config.toml
num_hidden_layers = 8
hidden_size = 384
num_attention_heads = 6
num_key_value_heads = 6
head_dim = 64
intermediate_size = 1280
vocab_size = 16384
hidden_act = "geglu"
norm = "rmsnorm"
norm_place = "peri"
norm_eps = 1e-05
positions = "rope"
rope_theta = 10000.0
rope_fraction = 1.0
qk_norm = false
attn_scale = 0.125
bias = "none"
tie_word_embeddings = true
parallel_block = false
extras = ["capped logits"]
init = "trunc"
init_std_qkv = 0.0269
init_std_o = 0.00672
init_std_up = 0.0269
init_std_down = 0.00368
optimizer = "muon_variant"
learning_rate = 0.00817
lr_mult_qkv = 0.7
beta1 = 0.9
lr_head = 0.00692
max_grad_norm = 1.0
warmup_steps = 200
schedule = "cos"
final_lr_fraction = 0.1
batch_tokens = 65536
max_seq_len = 256
doc_mask = true
train_tokens = 413400000
max_steps = 6308
dataset = "wikipedia_en"
Each number is 500 + 50 x the weight over its row's rms, rounded and kept within 0 to 999. Layers, rows and columns count from 0. Numbers have three digits each. The size before them is the row's rms in percent of the matrix's.

# layer 2 MLP up, 1280x384, rms 0.0843, rows 726-769, columns 192-239
097:642452473519563435501417478539550455387512550534505493460540411466514534481487555483449547459521371407496556395486486487419494578500471534436369
098:475564501469536484428462562438508468439516484575569462482482600553511505494473471391519538503470511594500505614443388541520515482466564503584558
103:572365550524472451426497481582532454467456531567377542441506430546455428454467488483559493509454507481478520508525602445536513585399495477525531
098:517569463531449521485562450488560502505602486474483571536444524497487464465461508446562545478512466537558451539506503525466455433620579519441460
089:455489518550504546548480550451467466520466492495455488536503550453446446535501423480420422604505447460523416482522552539497477490552490486592492
100:429617480520463566473515394568563510490534511564431409544528509564512602460482572572519619469466497537503460557468568500531577454470539522503436
101:460498437449466457438451567449546506580452561571520509464571490530442575437496517451512424362495473512474463532528611417477518579496515490485584
096:553583507510389419496433458511454361517546415504469511498511565520549509431543424511483543466506538434497587503434481483405528486396489457509586
098:472485489403606571494515485499549576531427510572596516577510482457565576462455473497446506469596599543466512473493388446469478434482536436540493
101:496453589539483492499519416539520397404538460625527549565513459524530503499536474587504474514558546499536456495512509474491482583534466490497433
104:465519496524546554479442542512455546466473461493606548482549542519455547435573532467619455526410433452497516484515472483508513451486468520521490
087:506438448510581462466445492487530476494559505550486469489480556554539609544537451556457513521469446570479518590508461476456484387552511495448618
105:539451431471455440408456556640554548577504490547546483412514498457516545514402549447419455523512509518499573506486626515442493546454516491527515
094:506540497418509509525496485543548432499458500480545400416503488480409471540426529497550456507529486560556435528535553473584483453462459435507583
096:540484461529374519491517530424541470523428488580565463545555522561404448521442625527514448431580548564458493419562542525472487564482612428511538
097:509521497506417474509373446437474493545489465533460414553468402540378487536542512460555424468549516340434357468578513486622451511476501536516510
103:448490406445475565508378525490514501417361516492551493463571567568500492399467454481536433500515442559456437446511560467492493522467540541493456
100:501474454562477515484587578524504495474433556562523497438517525374558562443475599598554515553482427578500530511503537398558431451499554558430426
098:447470456557548538541503551449411580430560502483498424568481504570473439537467571588403481508515511496518564451434518496495491528477542527497418
097:481497543477455491481448455489574508515530492551516413452448461491506431486490453460569494493504520469387488449570574447569403474445594461458501
102:475527513404551440559463372598593468484572536476511482482509483535556553480618453413397473561523513637518503412553515523631475417474522559457451
104:460420571422571457543467571432452438484568435461515505439531493545570447497453451570510520534536537555493549499478444494585491525605435554487409
109:470471417483408561451428560476458415543575455558507452554554519554557438436462470433496594491591437531496426487548544476429402528564574459414535
101:389519581544566519449556580480576587591626507500451471536395522499501576504488527506501462444497500507531507459483532553571616470472504365477501
098:521484524470525477586496506477422614583568478568502630486460448471485511512478556474472425514525542590479556555555524471426498489398539507553523
099:448499439523572558567472474527508470493496485526405434524403475537428431498507408459530434557555398541501432487546467464523417535446469452491514
095:493457533472494483484514485455495526447562498473516519527394526444446492392462512475447428554567503411479453448463484517473475481535433520404521
101:519545487530532493498549472572458458432474386523503447460445584496542441507546468531569487457438448597477562480516566489500491527499557476539440
095:480489530455522504479448558461466424501483439494471460482491480536515476477441439492512472387533547415449418573414474425488385474559479524463581
100:519507430504479450585455446536492476483583534514536373580451504453586462550497446525548582454495473480489515533481503540492450454585490472533532
099:437599440443554422448482528448473538523598518503508512514506521496473486483478531521598501442419504665509468536485534479453514413479515478567577
104:556535537550473549494543470584469458422410553489516517451515582554536585452557514504559537552519464486518450528568497458483506556498550487559500
100:506578537571573530568436485430457442469431546548522534521539508506458498508499510507469426495613505501538548485588546460420582432418513444469498
103:526509485483470537532450440511485443524472423429528479466463587452525484533571503452464459533577513459496458453539439506513483524466495442540617
104:621395504498534562451465605562552455473526533496525516403569482579508581527411531477531445432410514516587554500579532511500519375507440576540535
100:513537456486505524503526487389502526475543561502503430573552511533508447434559480495509484491472526539565524427571562390501605428491397527538516
101:536483425467449520503540488470512481559487587485539522534554535578434515342492529471659510476528490472583477387463547466542552548519501458469520
097:399458479464554519548512585513487454430570475502424536521557522488573562504437545467551425511441499457549521554527435442487433493440445540605510
093:526427558488531485506531519431537501539500486406530459433583435507518555507425456482555567531487530538480492482451505331500519466505507473378567
098:587439453487581483498514553613459414456424491510498516462516468510528560474552466479565578563637611487503517531546507453478550456494426542592544
091:580452505474533435519555479571488478478518564483516545398428459546554417445436528471431513467423471407494506457472487415467512483466443546492467
111:470479567447464495518481546569547502430512462586446484545498545531448491475463562494516451530437399535437485578383519527579543507509509421452541
095:513564505545477482450521514462435473454476478475504580579499573464462564550496575271430563482586484496518549566433462515472509485528507516557550
094:461481370585574535459461401567563415534623501500520613503551477503416536552601497473401545548425489557436491485502468504555552474484567354548486
# layer 2 MLP down (transposed), 1280x384, rms 0.0418, rows 726-769, columns 192-239
097:439461524448444451538505499531484485532439444460419470463425497522481545540526501447473468567528644558403503570537482518542491509451495420572508
098:434470499505400485473606410499437498576457454476514511472498474461472558418467498549551558437573515509447571400471585540504507536521407464497532
099:463594466503500447579405472470497514444557520487654439608559497475556516550457529518468539520546505520413485400486396528494516433550505468424458
104:566416470472523536530511556420477485497491536466432487467451413532552508480460510541499428583485507506411574434509404485585543541397445522507523
097:544539449502525517454493549541458442499486540449590514497504406539474467489457546548562531495512532509462561534556435397472524498505396562497463
101:515486507523453532572491579484408512535517523460527604470467493400509473545534417430523409492549465474494481424596431459461408505480409420469531
097:443493563528493563521572400515492414536477459521476487592508577474556478536516433527498509681504559492490495518520448572477451495520448514594455
100:450454451459549582430587449451534589464556506555483480549475403510494487458507534450558455552517533522577474518507571524547538496568472534473442
100:510513436507486462516434450469432513515562490478516496391550483496422384528424554492442495539520441489503422502496505597535446499429472496437439
099:482506470416429515557482526402553495501497494418415416480494549442457524543464534414530532550418442571410516506473488482509475467547568459531496
101:466513499461474506544471584587503452515481639503529464429541527514539471516514505558412530472540490436471476506532563509498488450577507505462474
098:455463494531483423535490495415436476464443468481504543499499499447443544562451530469476491602515529502533525474443530564539504570413524530516479
104:505525519524481561542526476486473526411450453475526445553459550511498498536563510547509412370591542581535564477505503507507417397568526523426500
093:544540533573491529563495448468489608592486486461398488589466472507535510447462469514487447527535567466536441478528456538474530581531499584502477
102:505512507490503466473486428477520426433501494454506540476464453446518517433500410470487438450437553462464382577501503449441577455413464542546445
103:463490393458487497464539557525521528453563533585524508534449480577595520512485387563447535555455508438490526493626528556516427497406550509493494
101:536451494521459512478494421489473502477589553588463522449459487522496450406524508458541442564462475471463501410545480575481549489524540491498510
099:490475578442507477598368455523542527512522522415487501527536495535506471522447466488493501370552548533388498532500516544487576498540497426532497
096:551543564350458487478475519575613594510473540484464500533457506423535556515508432508529420491510530483475342538530500472519581409546499462552532
096:467579468519555449518463573535492510495515541447425537441515543500507503538522542514397476491493515600547544529463458526533508501575485488485445
102:453508452474406469521520490553559421493380477546528525500491475511492448554521476497499452478405490534497567533534543530450575602484540467405517
101:478616556520344493497512515548523493553356559543554531535523540520473475536582501461464404506480462470515545506529483496532524440429626524510513
104:538458586454534510488496470540493456539506488484509519541412458485491575507591419500505611525529532455510490516533431581472571480497662502616448
097:607477415448390425479484508466486432430398507564552482525528476456544497561488528467522483540522490422438386474519558461515458475521536594472538
104:471491556562506498428497465526535441444501504465515380515503516493529420446459518512502575493504499502492441450472535536640522568540471450484512
096:495528491451469463448518628475494466508489490492543496534603493438578563507525563447512548510440569487513545453437534543419533448471505474540444
098:583492520558528467575564548461435488537423511464511521559593514630528563566553415534482629489544473555496511599585504499459494524451586498561558
100:461575512488442633606499562587489545533544462588447544514459476459438528472461496525569506508432521454455478537441489488447554540510479506541537
100:525486470548525532476516466542421558497512441525461452550509590489432530546462545481461449591403448465537538497457553536527478456466472599467463
101:493490507531495551444566554438552554436501441448583504513548470469468495455538525528541420506510549521478519404423551451444547452499536485512567
099:622464506592419450521479436557503398492493431519518471451553487485479517529526502505443530516508584403487466466511430450530521575503479515499399
104:510425574471502498507490476467525360532524497508401551495468442481478510555544339484510450468589568525465551574495516488449518432442470465485557
095:536488436430387521480441529537530429435550490404459573462473500509552447506464452518528504537393497499525491523474457591636497583499464596554468
097:508481503512536489504548532462497538496542529631468528504473436518434516518436503559642528511446454549488515519448540472445532470524461528440384
097:424547462525510432524475490490471523482491473493459507615484540362436433503616487475506584530518502472409429472434516464527534600489570417426556
100:503512575536513550503478495536483483556484425510429582560509491418477463530503496423476566434515485540371485561484511544524401447556592517461516
099:520520544528551446536464603604487495462479456490478472404448483438527548552466439539536430520474464545454467556502500531496466548463517499395552
098:631518556584493464453522468523514552557432538463551535519468401547434441464541476510454607521564479596399466421504545562454556492511521464442514
100:534538460564498476519558540511444512490452434518504540551439515486490534530615542476449497296553548542416520526506453524541497500515481552498510
103:415486514515367542568490441472473499598504471516417538505541496521554413550501532491457448458465541485485422511480491468449519522555622490492478
098:447513474530485513468404452403473627543483437448540434601532561490423569526611485624534555485518498505454454528535454493531518446501460397567477
105:579546530478473460575438605617505446596405472507504510594510465505423533469506470503475483525592471487582546463606529517474517464499447504458622
098:502417479492468498524492453522641559566511569447529539507471371498498440448496489596530554495450554468414502472564459478526481514492538465487503
103:444520486453440483556504551403420469556392498534538458465491481576521453394557561557431513515589495444548496532503598469505444425460489584380473
# layer 2 MLP gate, 1280x384, rms 0.0815, rows 727-770, columns 192-239
094:503592540542472511517509536497453334528466528499533485504538439557476491552512553570518485428459466470524472485481507416513476460544578455394530
091:519481487569522554467527503533541530488475458456421572461476514544512518554459498456499383517505515433592557565398554505452486560561494467543460
106:507469515431447522375592467525502568464487572512486436599517464540593534471506531532599379526516608508460560481474513454506485513482515455478518
102:605439448476507454474468551590508510470507483424535556497521418513489494519534510592548577514458606554479544498526470466552484459535420574425530
098:460500474425540531525450525493492429500407644467509458538522468504465516415572553566379511454428436452545441504514469479477479487525507469533500
102:458546578550497591529554484507497405498547561462536446557411554505570482483518449486574492530539502546597411535506448514501485564586491454565528
104:608558569469457435552372441569502438596473495365427558500499565523502459465467491504495576503476530548478511466482519455454513468511485614453526
104:457517500550445514538386491487378471451637495376484517438483508497425387480477505513483460558461408483480388511542615593496541529483478557402451
103:495538491553573526424482462576433474463511501547551560522525450542580512405472473565464477427528593463570471520465471525520564461505475545492501
103:459465498462405525537451560518503530598360522548491543525571438501387487477553606509402487455505491478558499478383493483615455535535445526619516
096:459509516516450552513514530413412507444480466513475568461480478408483457478452478470523486503544511499506539507422507499562543576423547576539409
101:432588535436457532481457514452473524492548437462447538552419466441454411496560403489586471440476552495550371465465487412496474476468598503422506
095:426468454525514500424510515482464482430560564430606558516490551557533479525495459519588584533539471460395528561446473466554532504479561504508479
101:464520502502428547504537550471455517535499493504570514522521489525471424492456563527471538551565568569520501443495461543542522450601601513410519
098:510547460586504605558545542462476521584453538487438538437448472452511489424536573481483562486526476499479505497452435525462454559546462469518522
095:468472532584448465452545432554545472423507488569426556480495408491485402477547543465510471500458561479539509563447520476513526569560482538489500
095:506430445528478482466418526515535580528540538433502534527496567594490452481531385489437414503542523465533554480512500515469460536480491427497438
094:488527514501541572559602517441476653494530570550433534504546520504470454554519568570439472510537496498519539534493542576576572469466492507418464
097:448551518545573441580506545497507397542547425514468535458440576553511477531553512553503503498429433545507530490414414514495505472581430493482438
097:526520507460565464511482453459587473511624516501488413525514509419563566428566496456401397504582518560499368431538459441540481456468522493516444
101:486580486470509401513506549485551559489388486507500475551440527557562492540517449483520517431432515410529484439486457457525488433486510570498519
104:529474595520465471597541400540410495458483514427500554473506454478500452516546466518505424519478529474482420537539481478428614521502512458496452
098:432389493496451445508473449631471516472441501433538493479554479451507480581606551475406577443546473553509479502517523559468483614469433544553469
100:517462465531495531514546531549516453473455515443467405460510505465533497478478387556505602522470442509495481421492516577564468481598456491475495
094:488495505518511499459522525491483476584522507444572459504542510490431518455486492529544563382465559499544487520519566559476531454494464405529509
103:537495617522479567522514511551537528491603496546419421467417482496529467412529483526533449580548496399444424471490527525422545445559515515384409
104:477562551485517423436469451531560526465519453589513485533524508484481427444483526595598515506506517637493492513445394522428563426503482456471475
097:507535424528527499495541507636476477416588468502441447468590490497375554504533543556442502524482532482532518522468547478572525507481615512454511
099:581503443481459479620399501568487443486501573525490492522472514536532467534486498513534504446442450516446434548456443601551504567489492428501399
094:446532503541490411485525531543512474564584536511556436508504471521468546537520494517428576436476569417553427509607544490514477503459615489499444
102:523458478503490518587633423509462595462501552495506511436472535538576538581437513600531450589481523530445533501531495548520556461567470531483521
103:506514552447511583528513571476542431433592529531507473496416538512485484556406475503514505515551442473541566555523476454460533505583503558490582
100:498484494473517617500383440505459458505536519551476513469500529564528483508514490429444564615523502529629492502485507560429416473498490532487494
095:457497499495539557408476525417585545418448490469513552517434499585405461500493474520576557506494477567620475471558436515532508476514426500429563
107:467469553431489434593453489523492487565495519535476539530463495360436546518498410415443574516516535510416498473506527554567453498486555499474451
097:498575501552505554482529504495577459446504470471548434443482535487525422504405495489484543464482442505494572500542518562538483494470464458474567
098:579479567579498491486507422525467462473475431532482561470581441528527518599597470511468578482518555525453421504461466561488568475523587495498481
104:487400502493563490581385528491502541540518581451541446373536524506578502436459466520559473607492459574525548478537474469552540426491501467435497
103:459418507454490598504466470525521450495450425456523511576561491529568581509577443429486454514596547519488358557567446462465492466515434405505531
097:535471535403531550609579559549517402494515485583502516486444426483530408472413486432497402485460507502530558513499542481527519538492508491419514
102:519464476431510463497524399497474449438576490521458513516450500568456460502522547487501504486468474561467422510488487428521465475447559429467460
101:447556583500569513486554526461505561425461434547468539490467572561499549583440495339491524454573490482511534514529527468471511451473449490555546
100:474518443533559435463510480554532442494669517521471525546553471471451571610436518461471476487450526540479487488544523452459529520562592363574549
095:521581444524454543475447602437507378510515581548555522558493524371538516531530463504417545505481527420508587495526608515527476503469500498527536